python train.py --n_layer=10 --d_model=128 --n_head=3 --n_kv_head=3 --head_dim=32 --d_mlp=320 --vocab_size=5457 --activation="geglu" --norm="rmsnorm" --norm_place="peri" --norm_eps=1e-05 --positions="rope" --rope_base=10000.0 --rope_fraction=1.0 --qk_norm=false --attn_scale=0.177 --bias="none" --tie_embeddings=true --parallel_block=false --extras=["capped logits"] --init="uniform" --init_std_qkv=0.0365 --init_std_o=0.00942 --init_std_up=0.0365 --init_std_down=0.00516 --init_out_by_depth=true --optimizer="adamw" --lr=0.00236 --lr_mult_up=0.725 --beta1=0.9 --beta2=0.99 --lr_head=0.00666 --warmup_steps=350 --schedule="wsd" --decay_fraction=0.843 --decay_shape="linear" --final_lr_fraction=0.0 --batch_tokens=8192 --seq_len=256 --doc_mask=true --train_tokens=93570000 --steps=11423 --dataset="wikipedia_en"
Each number is 200 + 20 x the weight over its row's rms, rounded and kept within 0 to 999. Layers, rows and columns count from 0. The size before them is the row's rms in percent of the matrix's.

# k: layer 3 attention key, 96x128, rms 0.106, rows 24-44, columns 0-63
# q: layer 3 attention query, 96x128, rms 0.108, rows 25-44, columns 0-63
# v: layer 3 attention value, 96x128, rms 0.116, rows 0-31, columns 0-63
# o: layer 3 attention output (transposed), 96x128, rms 0.115, rows 0-31, columns 0-63
k24,078,167,241,161,216,188,211,175,207,209,205,237,199,208,171,198,211,179,197,183,227,197,179,147,195,219,158,196,218,192,182,195,216,164,172,193,184,203,208,160,205,182,186,189,198,204,209,210,185,189,180,215,180,218,205,226,228,192,224,168,217,197,189,214,184
q25,135,194,188,197,167,174,217,225,202,213,232,198,197,212,206,229,168,223,215,182,227,187,226,197,156,195,199,183,166,201,185,220,217,240,159,195,218,203,184,195,147,207,203,207,214,186,199,213,198,194,217,184,193,205,218,192,135,206,229,210,213,193,174,195,210
k25,122,235,153,179,218,214,185,244,218,225,200,178,199,193,197,190,193,231,205,166,202,194,231,197,199,186,180,241,196,214,196,167,201,234,180,204,203,198,184,185,171,193,199,204,230,208,189,195,208,192,212,201,192,251,211,222,214,221,170,211,197,178,205,205,208
q26,147,187,206,217,236,221,195,188,232,187,198,183,201,235,156,216,212,201,182,235,190,215,229,210,205,204,191,198,204,240,194,207,187,189,201,201,192,215,229,186,180,195,194,178,220,214,187,227,168,196,189,220,201,206,188,190,198,210,223,210,226,211,149,187,214
k26,138,165,203,200,188,204,207,195,212,192,171,210,159,200,192,207,192,218,191,199,216,196,205,183,210,200,199,191,192,207,189,219,198,177,198,230,193,213,191,178,168,207,182,213,206,197,211,193,200,184,200,194,194,259,128,190,214,216,217,209,202,186,238,195,208
q27,142,208,191,242,167,207,209,214,207,220,194,183,207,207,214,203,184,226,213,225,185,229,225,227,203,208,191,183,219,183,199,218,234,182,197,204,212,219,209,217,212,175,189,207,212,195,205,223,187,203,200,188,189,168,192,167,207,233,207,193,201,182,249,175,202
k27,139,177,247,193,211,214,197,232,205,229,206,201,187,216,204,214,210,200,238,206,190,209,211,217,232,176,179,208,224,197,191,224,193,198,182,201,199,188,166,225,202,197,195,191,212,157,185,212,194,166,211,214,227,153,178,222,216,209,205,221,212,215,186,194,203
q28,147,176,173,156,220,168,168,202,197,203,231,241,208,212,219,202,212,226,189,188,200,219,211,175,154,219,192,212,167,202,195,162,217,172,186,200,191,206,238,235,191,178,210,213,197,192,212,179,182,226,232,207,187,188,186,228,225,221,219,181,188,190,191,189,194
k28,137,204,176,167,212,196,208,168,213,271,238,192,184,209,191,200,194,213,166,170,195,168,180,177,205,227,200,207,171,215,218,217,197,204,195,201,179,167,203,221,172,184,175,210,202,235,206,189,195,201,213,217,182,129,159,206,200,220,205,200,202,175,205,187,212
q29,141,194,205,196,219,180,207,188,195,191,172,205,189,201,196,183,191,200,161,166,211,202,170,196,211,185,210,210,176,209,201,204,216,187,216,207,222,191,179,203,200,200,200,168,187,206,228,230,226,209,212,205,237,178,187,202,197,207,193,203,200,212,227,194,179
k29,135,201,197,177,203,198,207,222,177,182,208,194,169,190,215,200,188,231,222,204,195,190,179,185,186,218,179,199,197,185,195,187,200,196,193,224,195,206,182,191,210,177,208,207,218,201,212,211,230,178,249,210,205,215,214,199,179,221,215,181,202,201,183,201,164
q30,143,185,213,205,171,194,186,202,221,200,201,216,180,151,186,237,195,212,218,202,184,183,156,197,215,175,208,221,196,228,195,232,202,197,215,205,209,213,193,195,204,194,197,182,218,238,169,216,208,233,197,192,193,198,228,248,218,227,174,189,219,157,193,204,221
k30,135,201,212,191,201,168,202,213,220,183,183,187,183,201,176,224,212,211,190,206,200,190,145,157,211,205,215,196,209,177,208,210,199,164,187,187,212,201,200,218,208,198,212,169,212,223,215,207,204,204,183,221,175,197,212,225,182,173,194,217,208,205,208,220,195
q31,149,183,189,199,159,206,174,213,201,201,205,207,185,195,197,188,182,203,204,193,227,195,200,159,184,183,171,201,215,182,218,223,190,248,224,221,211,161,199,223,197,176,200,158,192,198,205,223,203,181,179,168,205,199,175,181,237,180,213,176,207,160,189,241,233
k31,147,202,155,194,216,196,173,262,188,187,169,191,194,228,171,188,211,214,218,215,191,208,186,193,197,190,186,205,213,212,212,219,187,218,201,198,224,206,218,194,209,208,174,166,199,201,197,196,213,206,205,193,193,140,169,219,168,187,215,194,247,203,206,190,228
v0,104,177,192,125,210,216,175,201,218,202,193,191,163,204,186,242,162,218,174,239,260,187,201,188,211,190,196,185,208,207,166,212,206,234,198,189,202,179,186,182,179,224,189,187,228,224,190,176,197,185,215,213,213,198,206,211,200,182,186,205,217,207,215,187,203
o0,106,177,201,164,185,224,178,183,212,209,187,206,138,202,199,227,180,192,182,219,215,207,211,192,194,214,216,173,239,197,184,206,201,206,225,198,208,183,189,194,218,235,196,195,223,190,197,192,197,191,200,128,174,125,198,231,209,165,193,197,237,204,187,204,189
v1,102,235,201,221,196,211,241,190,215,210,171,204,216,196,213,172,159,216,217,228,186,197,180,180,162,173,189,185,212,193,207,253,202,197,181,196,204,150,219,182,194,195,196,190,195,210,169,207,202,191,205,191,182,201,219,174,218,186,215,219,198,173,226,206,184
o1,093,209,203,229,185,187,255,184,217,227,178,195,202,192,211,172,168,218,201,209,188,205,201,205,157,166,175,198,185,190,207,235,194,192,195,204,202,163,213,202,173,222,188,200,174,206,165,215,212,198,211,224,204,228,206,180,221,189,208,225,182,172,232,197,207
v2,113,194,198,145,192,181,177,225,239,220,190,243,193,191,192,200,154,202,212,228,230,188,192,234,178,201,154,236,200,191,212,174,176,206,219,221,183,200,188,201,219,192,146,230,206,205,247,201,208,236,197,200,200,197,234,206,230,185,152,217,205,202,234,211,203
o2,105,200,225,158,189,204,161,228,226,202,191,235,159,218,169,199,171,185,211,202,222,189,180,225,193,187,192,217,238,185,237,195,186,210,200,234,194,179,189,220,216,201,174,209,200,179,231,191,206,215,173,151,176,146,229,207,244,180,159,213,226,198,212,219,194
v3,096,180,198,166,210,221,181,191,227,231,187,191,199,205,219,181,191,196,192,201,170,225,221,162,217,193,191,153,212,228,204,167,182,216,208,214,241,222,188,247,217,185,236,155,179,212,154,225,189,221,177,212,209,191,186,200,193,190,171,220,186,192,162,193,207
o3,090,174,196,189,222,224,193,184,218,229,187,208,176,177,186,185,188,183,200,207,183,222,229,156,206,178,219,167,203,235,205,178,177,194,190,209,208,218,181,244,221,176,228,157,192,205,165,223,188,211,162,224,206,212,169,180,181,186,192,228,196,196,142,198,204
v4,106,182,194,203,208,214,212,199,195,209,188,207,176,227,219,184,154,192,205,224,200,195,189,195,112,174,201,196,206,206,214,235,165,181,189,236,190,200,197,200,212,230,163,211,238,190,202,187,185,223,175,213,182,199,218,194,166,202,172,194,175,210,158,160,211
o4,099,197,196,207,201,195,221,201,200,200,188,201,161,223,185,180,164,195,220,223,201,199,187,188,133,175,185,191,211,207,225,233,171,191,194,220,195,187,191,197,224,213,166,207,227,195,227,190,186,225,163,180,187,199,219,188,160,220,162,179,161,213,158,160,198
v5,111,196,231,185,205,200,201,146,215,188,209,189,215,235,207,193,218,208,225,219,205,199,188,191,209,213,232,172,222,180,167,198,175,187,179,205,268,197,186,222,201,222,175,226,155,159,175,200,228,180,179,178,193,197,210,213,214,189,231,212,201,204,191,201,200
o5,111,205,206,188,210,175,191,159,224,195,208,190,241,211,194,192,215,231,205,223,209,189,194,197,203,182,206,184,188,202,171,195,203,177,186,208,231,191,186,210,183,182,177,234,169,201,173,202,225,187,196,278,241,280,214,202,197,199,224,221,187,195,196,190,203
v6,109,193,202,214,217,195,176,199,215,187,215,202,217,217,220,229,194,205,253,186,228,179,210,226,209,202,204,139,213,199,203,173,197,214,201,192,228,220,209,184,208,183,195,208,206,220,214,195,224,242,219,227,189,197,199,246,213,212,228,173,205,223,220,211,189
o6,103,202,181,202,223,197,172,195,218,186,232,212,250,217,232,219,182,204,230,183,223,179,215,216,204,200,199,149,190,212,204,156,191,191,182,201,210,231,232,194,178,190,190,203,200,186,205,174,197,238,207,180,198,207,209,228,226,228,232,187,196,218,227,212,177
v7,104,244,203,188,178,186,203,231,185,204,226,219,203,207,208,189,238,177,208,239,218,181,208,175,190,229,221,230,188,212,170,177,159,172,179,197,126,167,204,183,209,194,221,178,173,181,174,211,199,186,195,203,207,206,195,185,192,209,215,180,194,182,210,219,236
o7,094,230,213,195,191,174,198,216,172,178,220,220,214,215,220,182,209,172,189,235,207,205,206,195,204,222,236,228,181,212,177,191,174,221,182,203,162,152,215,194,195,207,202,167,165,178,187,202,190,188,224,215,200,232,206,185,190,223,214,194,208,181,239,205,235
v8,103,213,200,192,214,222,205,201,182,216,202,231,235,183,184,243,213,193,218,159,187,162,198,171,197,205,237,188,208,195,236,197,229,212,208,204,203,211,226,216,199,238,233,216,214,174,198,211,206,218,207,223,230,204,192,198,206,202,176,174,210,208,211,201,214
o8,102,205,170,189,222,216,219,206,169,199,197,225,249,196,185,236,199,207,208,164,205,205,201,186,193,183,206,202,177,206,220,195,211,200,197,207,195,216,230,212,171,206,212,225,218,191,190,207,207,214,222,269,241,272,214,187,197,213,188,191,184,196,204,188,217
v9,102,178,183,237,189,182,207,210,185,213,198,195,198,184,177,209,185,201,195,166,206,172,198,202,197,208,210,270,214,209,227,189,207,190,191,212,173,195,238,223,221,179,196,200,235,206,175,185,158,215,213,191,201,194,173,194,185,184,187,221,175,245,200,191,192
o9,096,205,194,233,173,176,219,207,203,200,172,199,195,184,182,209,179,205,184,171,225,182,205,207,201,207,200,265,220,209,223,194,208,189,214,196,173,191,238,219,214,179,197,179,227,205,178,183,163,195,207,173,169,175,172,181,175,181,199,233,178,243,199,199,192
v10,106,185,193,257,207,199,194,204,180,222,198,194,231,229,188,227,179,178,223,199,224,195,216,177,151,186,211,239,212,202,183,179,199,210,183,185,231,180,199,201,182,188,224,173,237,207,181,210,210,182,213,209,192,194,206,196,168,203,190,216,179,175,182,216,212
o10,099,202,193,253,207,206,197,188,188,212,211,195,238,240,206,219,176,162,220,210,232,195,205,184,162,200,209,242,203,199,192,206,208,207,183,199,223,166,211,214,175,191,226,168,244,195,179,208,213,198,194,192,181,190,196,180,179,197,191,226,186,195,185,217,210
v11,105,228,220,209,230,166,195,232,192,186,215,211,187,191,191,175,213,212,192,218,209,155,185,207,198,181,197,220,186,211,226,203,185,171,198,200,244,201,185,187,195,229,210,203,171,182,152,204,210,222,203,203,197,194,199,222,200,199,204,163,177,200,194,192,182
o11,101,221,226,201,234,180,184,237,182,185,193,196,150,209,208,184,206,222,191,223,205,181,174,206,198,181,214,196,196,220,236,197,191,174,189,206,229,201,177,189,199,245,230,203,178,185,148,206,228,210,216,177,187,160,217,222,198,190,196,158,181,198,203,194,193
v12,108,185,190,179,211,204,192,215,179,201,150,194,193,206,206,161,236,196,252,185,178,189,206,238,222,207,200,251,191,219,200,185,139,219,193,202,202,188,192,191,179,207,159,221,191,225,203,250,226,195,200,181,196,190,216,201,175,216,185,192,201,197,219,215,172
o12,106,191,177,190,195,212,163,229,175,191,128,203,193,212,191,171,229,175,249,192,187,197,203,238,215,197,189,230,203,220,201,182,158,196,213,208,215,182,179,207,201,220,177,214,196,199,200,223,194,210,201,152,188,161,207,218,184,208,192,176,224,210,216,224,174
v13,108,216,195,169,216,200,200,196,216,198,240,145,168,191,184,232,218,185,212,208,140,197,200,215,199,204,222,234,190,180,193,236,177,223,212,197,206,207,190,208,206,176,212,244,191,203,204,211,194,266,211,190,198,196,199,167,186,208,191,217,200,161,181,189,209
o13,108,225,194,177,210,216,195,217,215,202,211,165,153,191,192,213,212,182,229,211,157,219,208,210,198,224,222,236,218,193,199,203,175,203,220,186,193,203,188,228,214,205,213,241,198,182,210,211,186,237,200,143,190,142,203,177,191,207,201,220,203,186,178,175,206
v14,104,226,202,169,219,213,188,233,188,195,211,233,205,202,198,189,174,173,188,206,203,218,173,207,173,180,238,164,191,189,190,193,213,173,187,207,198,195,174,148,209,196,203,189,145,214,184,200,187,205,213,188,219,182,204,153,206,207,229,210,175,198,179,185,200
o14,100,214,197,172,233,188,189,233,171,167,211,209,196,202,184,195,180,164,196,190,201,243,149,193,173,183,236,169,186,193,194,189,221,170,181,192,184,188,172,159,199,189,207,192,146,211,192,206,192,194,211,196,222,199,193,174,217,208,215,220,176,195,196,172,202
v15,098,201,192,205,230,202,159,175,237,237,171,183,193,176,173,161,205,212,205,206,203,153,189,164,197,199,205,180,202,189,207,208,201,214,219,205,210,192,205,200,218,174,175,202,250,181,179,148,201,218,210,206,218,204,180,207,216,219,146,177,182,204,145,194,180
o15,095,215,202,218,222,204,155,158,229,230,171,192,183,168,165,175,189,217,194,198,195,160,202,165,184,210,222,193,215,181,239,197,204,222,217,201,219,201,206,191,235,196,184,201,226,170,180,177,176,211,210,163,187,156,192,193,220,214,169,178,187,203,174,196,190
v16,111,184,216,193,145,201,190,194,195,203,208,187,221,229,195,209,159,222,178,211,187,202,211,183,212,173,198,201,199,147,221,177,195,149,191,192,192,175,220,200,181,200,189,214,173,210,195,189,176,243,197,210,200,210,210,198,217,197,208,166,244,189,153,170,198
o16,107,191,211,196,191,190,205,203,179,196,218,195,239,222,222,212,162,211,191,213,196,187,196,202,205,156,188,203,171,146,208,184,211,163,188,183,199,187,219,210,175,193,191,220,179,235,194,189,172,236,208,241,216,260,194,192,206,211,197,171,232,184,156,170,205
v17,113,186,208,176,199,194,159,202,183,204,208,189,211,207,212,169,216,202,199,187,237,258,174,194,158,218,193,184,206,180,184,195,214,202,196,206,220,192,219,195,181,214,192,197,241,188,155,206,212,212,215,166,215,192,207,182,186,199,169,190,235,228,212,222,207
o17,104,204,196,164,195,193,163,205,171,191,233,196,244,187,210,182,215,211,186,198,235,235,163,189,173,226,189,188,189,180,203,191,230,210,198,196,207,185,204,201,164,197,187,203,239,202,150,210,181,209,212,219,220,218,210,184,196,221,156,189,230,230,226,203,210
v18,107,210,199,172,189,199,198,197,178,216,191,208,207,216,227,158,198,189,193,190,265,196,231,187,172,206,189,213,190,198,203,237,179,212,205,159,191,200,173,213,214,239,194,198,206,186,197,191,219,194,215,209,210,193,200,188,193,169,191,204,207,205,175,161,172
o18,102,183,195,169,189,215,200,200,172,211,189,205,212,223,241,177,205,174,193,193,264,197,224,197,168,202,192,208,168,202,181,240,197,204,203,189,193,208,163,216,210,196,191,196,202,177,192,188,229,182,217,212,217,212,194,171,198,164,190,198,206,212,174,171,187
v19,101,198,210,181,178,180,226,183,219,195,204,177,214,214,217,168,215,176,215,214,229,184,202,228,210,209,214,228,223,217,239,194,217,229,196,236,155,189,204,184,197,151,236,184,179,189,182,166,184,181,197,177,222,189,170,206,217,235,179,190,199,192,194,190,180
o19,096,205,214,183,187,189,245,180,222,190,185,189,205,209,221,180,219,168,201,221,206,178,201,215,215,199,224,229,223,222,234,188,227,210,210,242,177,208,198,191,201,152,244,181,190,180,186,167,175,180,202,179,225,168,172,205,206,238,186,195,195,201,188,210,191
v20,114,191,187,168,184,209,182,182,198,181,215,213,198,180,193,236,161,211,196,198,180,196,211,191,259,210,196,190,210,217,191,191,197,195,177,242,192,201,133,217,203,184,195,170,230,182,190,235,234,163,209,198,188,206,206,200,206,187,153,159,192,221,176,188,200
o20,110,190,189,190,177,211,176,191,201,215,230,208,215,171,205,223,163,197,192,201,187,188,214,195,254,194,187,195,202,219,204,174,208,192,189,200,190,204,132,196,188,179,185,209,242,182,193,214,239,174,225,226,201,215,219,182,209,185,147,159,186,211,183,184,195
v21,102,205,206,225,196,199,179,214,202,175,220,200,224,178,219,262,224,210,197,201,207,179,179,196,214,203,169,226,209,236,218,250,170,214,196,212,197,155,180,191,204,191,211,226,188,176,185,167,167,160,187,187,197,193,178,206,205,213,216,173,182,185,222,199,175
o21,099,225,231,220,193,212,182,194,203,176,188,203,208,188,223,241,219,224,197,175,192,191,195,202,211,223,181,217,212,239,224,230,168,231,183,212,190,163,180,191,217,209,224,213,190,150,189,169,168,161,190,161,176,166,175,218,226,201,221,182,206,184,203,205,163
v22,109,213,188,163,206,177,217,182,182,173,196,191,230,225,206,221,181,179,172,181,194,188,176,223,175,220,193,199,215,252,197,198,210,173,173,201,209,147,202,204,203,198,190,164,236,177,222,222,153,201,183,208,208,199,186,203,200,186,165,189,209,199,212,187,197
o22,110,208,170,173,193,172,233,166,178,185,199,202,237,220,192,214,193,181,176,176,192,189,197,223,191,206,181,193,189,237,194,203,227,186,177,208,200,158,212,203,187,193,197,176,218,205,214,206,166,208,183,257,241,264,183,195,201,189,174,186,197,199,202,186,186
v23,108,197,203,216,141,160,218,227,213,192,213,181,194,205,197,168,191,182,247,197,180,140,211,193,181,187,187,179,197,244,202,232,200,194,210,182,198,221,204,178,205,197,158,193,189,205,183,232,206,207,240,220,196,183,206,186,210,188,179,216,218,177,197,217,207
o23,100,198,193,204,146,160,233,235,191,200,209,166,211,212,193,185,195,193,244,183,191,172,202,189,179,197,213,193,199,239,207,221,201,196,213,201,210,229,202,185,232,187,153,186,192,189,191,219,210,217,239,190,228,181,195,193,243,178,181,212,217,171,191,214,200
v24,112,153,201,209,181,209,239,186,197,194,173,214,190,206,206,193,262,226,212,189,185,202,185,202,162,222,193,208,199,244,214,191,218,168,197,154,217,167,178,197,183,219,173,209,200,218,195,129,212,190,188,179,180,200,195,201,238,210,161,183,209,193,199,189,189
o24,103,156,187,212,181,207,230,169,198,206,184,213,191,205,204,195,257,229,208,206,192,196,175,206,173,221,186,223,209,229,202,196,183,187,195,178,215,160,178,215,188,236,176,224,178,232,189,140,214,198,186,208,194,189,183,211,241,209,154,201,186,208,193,188,212
v25,111,169,193,206,241,204,179,204,194,150,198,177,194,193,194,184,215,170,202,200,211,235,197,186,235,164,232,164,176,210,239,205,223,229,188,197,207,169,155,213,189,178,138,213,201,185,218,223,194,260,216,189,209,206,201,208,206,186,254,198,178,229,197,200,198
o25,105,185,178,194,239,194,195,207,223,160,210,168,210,179,209,190,215,173,199,206,195,222,200,194,230,164,211,164,185,203,251,215,236,245,202,210,197,171,160,196,181,210,153,201,217,181,225,216,170,264,218,179,219,179,189,219,213,179,249,194,186,229,203,200,193
v26,109,203,208,176,204,184,194,204,191,189,204,231,168,203,178,193,242,201,175,165,172,193,197,180,213,219,190,193,210,178,175,212,160,214,172,196,198,206,192,151,182,222,187,217,182,186,209,194,162,160,199,227,231,209,195,234,183,207,172,225,203,192,204,169,196
o26,106,203,209,169,223,184,207,208,189,196,196,215,181,195,196,201,236,184,206,168,178,195,205,178,212,218,193,198,231,187,186,201,144,215,202,195,195,201,211,147,196,218,208,209,183,185,198,184,172,161,194,172,208,180,203,244,189,213,167,226,230,192,188,161,185
v27,107,218,215,215,207,215,171,167,186,210,200,198,212,211,209,201,227,199,176,212,185,184,211,199,217,185,197,165,193,213,192,204,199,196,220,193,147,243,214,208,215,237,181,166,217,203,158,209,198,217,176,191,191,201,210,194,203,227,229,193,182,173,182,194,205
o27,099,229,225,206,209,197,178,154,187,201,215,190,207,232,200,197,213,221,202,206,203,185,200,184,229,195,190,162,178,215,214,214,194,198,207,198,150,225,204,211,204,253,187,179,219,198,166,210,193,214,163,199,204,193,211,170,205,244,211,204,198,177,189,190,212
v28,109,210,228,162,198,205,203,189,173,202,190,223,258,230,219,193,200,207,183,212,172,231,214,222,223,212,211,207,211,211,255,195,158,176,196,156,205,221,220,207,209,182,214,206,202,183,208,215,204,168,187,204,223,214,198,188,202,165,213,176,202,229,175,171,190
o28,117,216,194,169,211,178,202,189,180,199,203,220,265,220,227,198,192,210,186,201,187,207,199,221,212,189,194,207,178,197,217,211,190,202,205,178,206,204,225,201,196,170,196,215,207,224,197,203,210,181,207,286,239,285,194,190,204,175,213,195,175,209,192,190,196
v29,109,236,182,213,194,186,238,218,207,237,175,205,165,181,187,240,192,192,184,182,165,230,204,225,191,175,171,154,206,221,175,247,172,233,214,200,219,182,211,215,186,174,198,217,180,217,189,237,181,205,193,188,206,200,220,207,240,216,191,170,196,184,211,219,203
o29,105,234,199,215,163,174,221,239,218,233,178,200,159,205,180,220,210,190,189,201,176,225,196,224,205,200,189,164,221,221,182,238,166,208,207,196,211,209,189,202,193,181,205,203,187,220,190,224,183,208,189,145,171,143,197,201,224,224,209,182,207,183,205,205,190
v30,102,204,192,161,202,222,200,210,203,211,214,192,216,202,216,159,162,161,182,199,163,177,215,191,193,205,214,207,200,244,176,218,192,196,210,207,172,221,214,189,196,172,199,205,177,193,219,196,183,167,216,219,190,196,206,222,210,221,224,213,173,194,202,215,206
o30,102,225,193,166,206,239,191,218,210,229,213,179,210,199,201,167,156,155,178,203,166,180,214,203,195,176,198,206,200,239,197,205,197,223,183,205,193,201,213,201,181,202,193,217,186,179,221,193,164,181,218,192,204,199,198,239,208,227,226,207,179,180,199,213,190
v31,105,195,185,183,195,219,180,182,183,214,212,200,202,205,177,195,143,192,181,199,165,219,166,220,276,193,184,223,193,205,216,206,222,197,181,195,223,223,214,181,234,186,159,196,211,198,153,181,199,190,198,219,151,197,197,186,174,220,203,208,198,204,205,157,195
o31,099,194,210,188,190,221,185,172,178,205,187,185,193,190,184,203,164,210,180,197,178,208,162,211,262,187,170,213,219,212,225,214,228,209,194,188,223,210,206,184,248,203,193,191,205,211,165,184,192,191,183,175,164,173,221,194,193,215,218,225,211,194,204,153,199
q32,055,211,200,204,182,213,190,181,205,186,194,211,204,186,188,205,202,258,202,162,198,226,215,188,209,203,183,186,196,219,209,212,190,183,173,173,196,242,201,193,220,213,206,239,181,222,177,201,165,207,226,164,194,193,188,182,213,221,225,204,213,168,230,188,194
k32,063,181,186,186,211,196,206,213,170,222,189,176,198,179,212,198,195,203,205,161,193,234,171,192,210,213,172,197,209,194,220,182,210,202,214,162,184,196,217,194,219,220,216,233,204,169,206,190,200,205,180,170,174,209,210,211,181,177,210,195,174,214,168,226,179
q33,059,171,229,187,196,185,209,197,190,180,208,219,198,189,184,201,196,245,233,198,211,240,202,165,194,203,173,216,199,212,199,225,199,174,189,170,246,207,211,202,249,188,187,228,197,200,203,198,189,175,232,179,229,175,174,196,217,234,243,229,203,198,238,198,228
k33,052,188,168,198,211,252,200,222,205,195,203,200,182,188,213,208,177,221,184,179,157,188,191,210,216,183,202,206,206,206,221,200,208,200,230,181,161,192,197,209,165,214,196,225,162,160,184,216,206,221,216,165,181,203,223,182,181,175,221,190,201,202,166,219,220
q34,087,192,204,199,199,219,190,218,184,203,214,166,176,208,189,207,235,155,199,219,185,169,172,217,228,226,211,178,231,174,199,219,184,218,209,226,191,172,203,189,230,224,203,189,195,200,182,194,216,202,164,197,195,218,208,215,199,143,148,200,184,194,226,200,203
k34,096,192,175,198,233,232,159,214,198,215,210,200,191,179,176,172,202,195,219,171,169,196,193,179,217,189,185,213,229,252,229,171,206,197,230,171,197,220,187,207,199,205,215,231,194,187,219,185,181,201,189,166,180,224,188,174,173,182,207,204,191,231,200,234,196
q35,082,205,193,190,206,195,224,191,223,208,204,238,227,203,222,215,173,253,201,193,215,241,232,173,158,205,193,210,175,219,198,185,206,184,189,185,204,221,207,216,193,173,186,223,186,210,224,212,193,205,244,215,213,177,183,201,199,245,257,198,219,197,192,185,189
k35,098,195,219,203,194,152,248,192,189,183,190,217,213,219,211,217,201,195,181,236,226,207,216,225,186,210,201,176,182,156,182,197,204,194,187,218,221,183,211,208,200,216,177,168,213,203,189,195,228,190,207,243,208,177,207,210,207,215,208,191,201,178,201,182,201
q36,075,212,204,187,193,184,190,192,226,190,173,234,223,165,187,152,194,242,177,168,209,210,205,194,189,157,188,200,204,207,208,180,199,177,193,184,230,218,215,218,150,180,179,198,207,200,208,203,193,221,215,201,181,161,170,200,210,263,234,200,212,200,191,218,188
k36,080,217,203,189,187,180,206,185,194,182,172,205,225,236,257,230,185,206,179,215,239,201,202,222,192,215,226,157,153,187,189,226,210,209,143,211,196,191,211,213,192,207,177,188,206,216,183,214,216,201,200,235,233,187,209,209,230,213,198,187,199,182,185,186,212
q37,081,207,222,199,183,181,188,192,211,176,186,223,185,181,221,158,181,201,212,189,237,202,183,190,194,141,188,232,180,242,191,187,215,212,205,177,194,233,201,211,175,213,207,193,245,237,209,216,176,223,219,213,220,157,200,177,211,258,209,193,222,201,181,218,215
k37,069,214,208,182,158,194,189,186,225,199,231,175,199,200,213,230,200,262,184,183,205,188,181,210,206,159,212,177,171,210,182,218,192,242,153,213,199,200,189,177,181,179,187,220,202,217,191,220,177,194,214,224,201,193,201,202,227,228,194,192,190,189,200,167,200
q38,066,208,196,169,215,162,207,197,220,213,199,188,170,215,204,188,185,178,224,204,212,190,179,219,210,193,232,193,176,201,187,170,169,219,171,219,202,194,208,204,215,191,207,175,211,235,251,204,180,217,196,216,221,220,184,170,193,190,170,196,174,176,174,210,199
k38,088,210,213,180,185,184,206,183,170,229,208,192,218,206,218,202,204,222,173,222,225,198,182,208,207,198,231,213,165,196,209,197,222,214,166,196,213,207,219,207,210,210,208,206,197,238,218,211,190,188,212,209,203,181,230,221,218,189,173,212,177,162,204,206,192
q39,091,199,175,185,216,196,204,204,197,227,224,136,198,227,181,239,205,186,200,215,177,179,198,199,185,227,198,183,202,148,218,218,212,190,180,218,181,164,169,191,219,188,199,206,170,187,186,184,208,201,178,200,178,248,205,200,193,135,205,195,187,213,198,190,181
k39,056,191,193,223,217,213,199,213,191,205,185,220,193,185,190,181,202,163,215,215,185,185,226,194,194,235,186,217,214,182,226,181,190,161,235,196,215,204,210,221,187,192,233,169,171,171,204,193,214,214,192,197,229,205,172,187,214,160,217,224,220,223,194,221,224
q40,152,186,195,206,197,219,185,207,193,210,208,178,199,229,192,205,223,143,205,242,185,181,191,216,226,222,222,192,233,175,212,222,206,203,206,204,212,162,214,183,226,212,227,171,191,184,190,188,213,192,148,187,188,242,200,223,208,134,146,210,172,213,195,213,199
k40,065,219,191,201,236,208,204,183,180,187,190,172,210,172,189,178,203,201,201,197,188,183,227,179,192,256,186,206,216,191,223,193,192,190,215,181,180,203,187,177,231,202,187,197,195,168,177,182,188,192,196,196,195,227,189,186,204,148,217,217,233,222,185,215,218
q41,083,184,196,238,176,185,199,202,227,179,205,167,201,177,184,207,200,178,180,229,204,201,223,208,183,168,220,190,174,222,181,204,199,211,181,212,182,196,223,226,221,208,199,185,228,223,175,207,200,212,188,219,209,217,240,189,230,188,179,228,223,202,192,183,233
k41,085,240,194,193,238,193,196,218,189,181,212,215,176,174,213,196,197,237,223,188,187,189,234,178,215,208,189,213,227,184,201,222,177,207,203,181,227,215,179,186,235,199,194,217,182,205,190,188,181,207,227,171,232,206,189,231,225,179,215,235,211,187,206,207,234
q42,073,190,196,181,184,210,235,175,168,198,173,204,207,252,201,201,187,206,181,177,216,212,218,208,174,175,214,203,176,186,202,202,230,150,148,169,204,211,196,178,173,169,238,228,186,160,180,170,239,223,237,210,155,187,202,176,191,178,211,174,220,220,206,182,194
k42,075,217,197,205,156,191,202,199,215,213,187,235,186,174,199,229,204,204,189,168,194,175,223,223,184,223,200,212,142,198,194,182,198,155,199,203,195,190,177,203,166,236,197,203,183,195,167,208,274,228,178,215,227,224,180,202,238,220,209,236,201,204,195,199,207
q43,068,246,206,227,184,215,211,187,220,212,178,212,159,181,204,199,217,186,183,198,204,247,190,217,221,173,202,190,162,190,187,187,175,215,248,233,202,186,181,202,171,220,188,213,191,199,195,195,188,236,175,168,216,207,197,150,229,201,203,192,191,195,211,192,208
k43,076,168,226,225,214,203,188,221,161,179,219,181,191,189,198,191,169,204,223,205,187,204,178,217,215,201,238,200,222,196,200,235,227,202,187,174,194,229,198,195,238,215,181,214,213,186,207,187,179,156,192,210,211,221,207,202,214,180,165,177,142,226,208,199,198
q44,074,214,171,201,185,198,197,179,196,204,239,184,170,200,189,171,214,197,227,195,213,171,164,233,221,181,190,225,185,210,206,197,228,232,206,180,187,213,207,175,195,204,233,203,228,228,204,212,186,245,205,187,213,204,182,219,212,203,191,154,199,176,166,234,198
k44,082,208,201,203,181,178,198,188,176,205,218,193,205,218,228,208,228,241,147,187,203,187,197,174,208,192,214,232,184,209,205,175,219,204,161,208,200,214,194,223,187,211,225,207,146,200,218,189,180,199,195,202,198,195,229,189,188,193,217,189,181,182,199,175,225